{
  "n_layer": 18,
  "d_model": 320,
  "n_head": 5,
  "n_kv_head": 5,
  "head_dim": 64,
  "d_mlp": 1280,
  "vocab_size": 8192,
  "activation": "xielu",
  "norm": "rmsnorm",
  "norm_place": "pre",
  "norm_eps": 1e-07,
  "positions": "rope",
  "rope_base": 10000.0,
  "rope_fraction": 1.0,
  "qk_norm": true,
  "attn_scale": 0.125,
  "bias": "none",
  "tie_embeddings": false,
  "parallel_block": false,
  "extras": ["local attention windows", "gated attention", "normalized values", "capped logits"],
  "init": "uniform",
  "init_std_qkv": 0.0281,
  "init_std_o": 0.0,
  "init_std_up": 0.0281,
  "init_std_down": 0.0,
  "optimizer": "adam_atan2",
  "lr": 0.00119,
  "beta1": 0.95,
  "beta2": 0.95,
  "weight_decay": 0.15,
  "lr_head": 0.00663,
  "warmup_steps": 278,
  "schedule": "wsd",
  "decay_fraction": 0.84,
  "decay_shape": "linear",
  "final_lr_fraction": 0.1,
  "batch_tokens": [32768, 65536, 98304],
  "seq_len": 2048,
  "doc_mask": true,
  "train_tokens": 472000000,
  "steps": 7474,
  "dataset": "wikipedia_en"
}
Each number is 200 + 40 x the weight over its row's rms, rounded and kept within 0 to 999. Layers, rows and columns count from 0. The size before them is the row's rms in percent of the matrix's.

# layer 9 MLP down (transposed), 1280x320, rms 0.0939, rows 1144-1148, columns 0-159
103,192,182,232,246,141,196,184,203,108,163,157,168,162,226,132,201,212,170,219,192,258,252,226,169,214,218,250,235,132,151,210,186,237,209,293,198,181,165,257,212,166,195,197,190,186,181,202,139,223,167,140,164,210,193,225,241,190,170,234,197,262,167,216,173,271,256,178,109,280,236,197,227,171,178,253,249,202,213,238,238,219,207,213,217,196,225,239,210,265,276,188,133,159,150,125,219,185,205,132,149,304,200,220,169,190,138,257,237,183,179,207,140,203,198,161,175,209,188,218,207,209,193,225,196,188,198,189,118,154,129,238,171,193,161,237,247,182,171,233,203,204,228,194,219,259,200,217,194,159,196,236,148,134,180,186,175,201,283,147,265
107,181,215,220,212,274,245,215,167,240,180,206,136,182,218,199,210,210,231,243,198,186,260,177,154,140,184,181,259,184,176,155,170,188,161,259,176,127,130,171,172,120,270,163,196,149,196,201,247,183,210,207,257,158,260,144,236,298,171,251,217,137,175,243,218,223,149,213,221,262,195,197,189,215,204,202,186,163,125,166,194,149,183,294,234,194,177,164,210,211,191,271,291,188,205,209,84,212,187,176,141,276,228,240,194,233,158,150,288,205,219,231,201,168,180,195,158,170,211,220,210,234,238,225,199,195,157,196,226,206,168,187,176,198,204,236,222,218,190,173,224,210,129,159,213,215,207,211,175,192,281,211,124,177,203,182,141,211,131,269,190
102,197,194,204,211,208,198,180,229,205,175,255,142,198,243,150,165,222,257,169,219,192,170,194,133,180,247,164,168,236,230,261,212,266,190,169,278,167,215,173,196,250,195,198,212,150,229,223,230,160,173,130,283,208,187,228,269,267,238,201,137,190,188,205,217,202,180,121,164,184,176,209,236,209,254,247,244,244,189,242,205,224,241,258,199,213,231,252,195,257,210,170,186,144,191,240,182,223,186,201,241,227,239,181,202,173,230,221,188,203,165,141,181,202,208,208,211,208,299,203,165,204,242,236,215,294,189,211,256,162,228,186,187,150,154,130,282,171,255,243,175,204,185,217,207,227,239,175,270,222,188,186,157,279,178,228,236,251,189,214,203
100,192,173,182,217,202,190,145,259,212,219,218,198,244,246,189,210,224,235,184,211,182,176,170,206,166,168,191,227,157,182,214,192,125,298,203,153,221,243,189,202,418,172,168,209,246,221,186,228,172,185,249,154,172,193,188,208,199,180,191,168,187,214,204,230,142,206,221,259,258,166,228,227,175,184,153,318,197,196,142,208,221,161,196,283,134,180,165,100,233,255,140,187,217,180,224,224,214,200,203,239,289,168,210,258,192,174,253,160,173,132,190,171,262,191,115,154,211,260,217,141,158,200,184,233,260,165,177,295,195,154,173,202,181,234,142,289,202,262,166,254,200,134,198,228,203,245,166,197,152,254,172,196,258,221,203,191,248,200,163,179
109,150,211,191,225,192,200,258,184,274,163,176,183,212,178,171,171,175,221,162,178,202,241,268,156,196,202,153,85,193,201,202,233,171,206,292,196,208,181,272,218,380,203,144,259,183,214,256,182,164,148,258,199,161,176,230,172,240,226,80,160,153,202,149,176,238,214,192,190,152,198,205,199,205,192,138,226,138,133,205,173,178,208,204,228,244,174,164,182,291,158,217,254,188,144,229,202,229,207,226,199,209,178,257,160,211,180,216,271,168,269,155,164,263,208,182,215,199,147,230,161,200,247,199,316,150,182,189,204,288,182,211,206,126,204,175,258,223,199,179,163,201,188,245,169,171,215,179,202,257,151,151,276,220,177,200,170,226,184,183,186
# layer 9 MLP up, 1280x320, rms 0.0992, rows 1145-1148, columns 0-159
112,158,219,174,185,180,169,138,152,185,218,185,250,213,170,218,233,216,200,186,279,176,236,197,213,243,193,231,263,190,271,89,204,291,235,301,190,171,178,207,127,170,187,201,192,131,204,194,133,239,203,199,153,266,215,193,270,194,221,207,203,208,207,210,217,178,156,208,226,174,194,188,216,262,217,155,260,254,157,212,173,110,209,194,242,192,278,134,146,216,207,230,188,179,210,166,244,187,168,195,169,228,205,211,185,212,224,192,180,180,252,209,216,232,146,252,254,113,187,145,218,171,202,181,116,256,194,222,197,187,124,240,219,206,226,256,194,158,187,217,203,192,195,197,180,198,187,213,189,266,170,144,190,230,139,243,144,214,234,208,182
104,260,214,218,203,150,176,209,181,239,210,237,186,182,236,200,188,223,162,236,171,201,178,165,201,218,230,214,184,205,166,253,112,237,241,237,117,189,227,189,185,164,254,172,162,229,160,211,215,183,209,183,213,221,163,108,233,206,191,211,199,184,265,214,269,220,147,239,203,224,222,196,183,193,206,212,168,210,181,274,250,229,201,196,281,226,260,207,185,242,221,206,219,136,169,185,170,252,203,290,225,213,214,157,250,235,194,199,195,214,119,221,140,226,196,114,153,243,171,231,244,201,240,234,130,177,202,200,218,161,171,218,200,206,248,181,248,105,208,151,220,218,231,183,208,286,223,203,127,321,194,234,276,219,211,175,232,201,287,194,268
099,176,233,216,229,215,165,146,182,198,261,271,189,248,218,261,196,185,151,244,170,184,182,184,193,199,144,150,226,129,197,190,170,208,130,153,215,156,197,85,208,164,175,143,245,140,241,179,235,196,218,231,247,166,222,234,248,172,136,197,155,162,219,217,215,190,206,160,181,175,253,219,150,168,158,211,180,175,262,169,210,192,244,199,119,272,163,191,219,150,237,228,149,188,286,225,139,281,258,156,233,196,194,149,129,267,213,216,191,214,242,146,208,249,160,224,206,237,216,80,175,252,268,255,232,194,181,191,211,139,229,175,189,210,222,166,220,241,268,231,210,158,193,192,226,232,170,226,263,217,173,200,157,164,297,244,169,210,222,171,204
102,236,201,274,316,203,212,210,146,298,200,212,243,130,198,165,229,175,172,187,203,271,227,201,156,145,174,213,116,204,173,221,202,227,171,242,155,188,146,204,229,172,212,183,262,218,210,222,231,196,218,230,154,209,158,226,207,264,201,131,192,249,159,226,177,167,152,196,168,168,157,239,137,203,262,242,169,229,232,253,174,89,240,183,164,241,202,162,177,237,100,185,189,144,200,161,226,252,210,187,169,242,277,263,131,297,191,213,174,193,190,184,262,258,201,234,224,180,188,246,200,214,182,193,230,170,227,198,181,265,195,199,272,179,165,232,201,274,208,241,190,230,263,165,277,185,271,225,192,181,173,180,256,260,178,236,198,141,233,210,150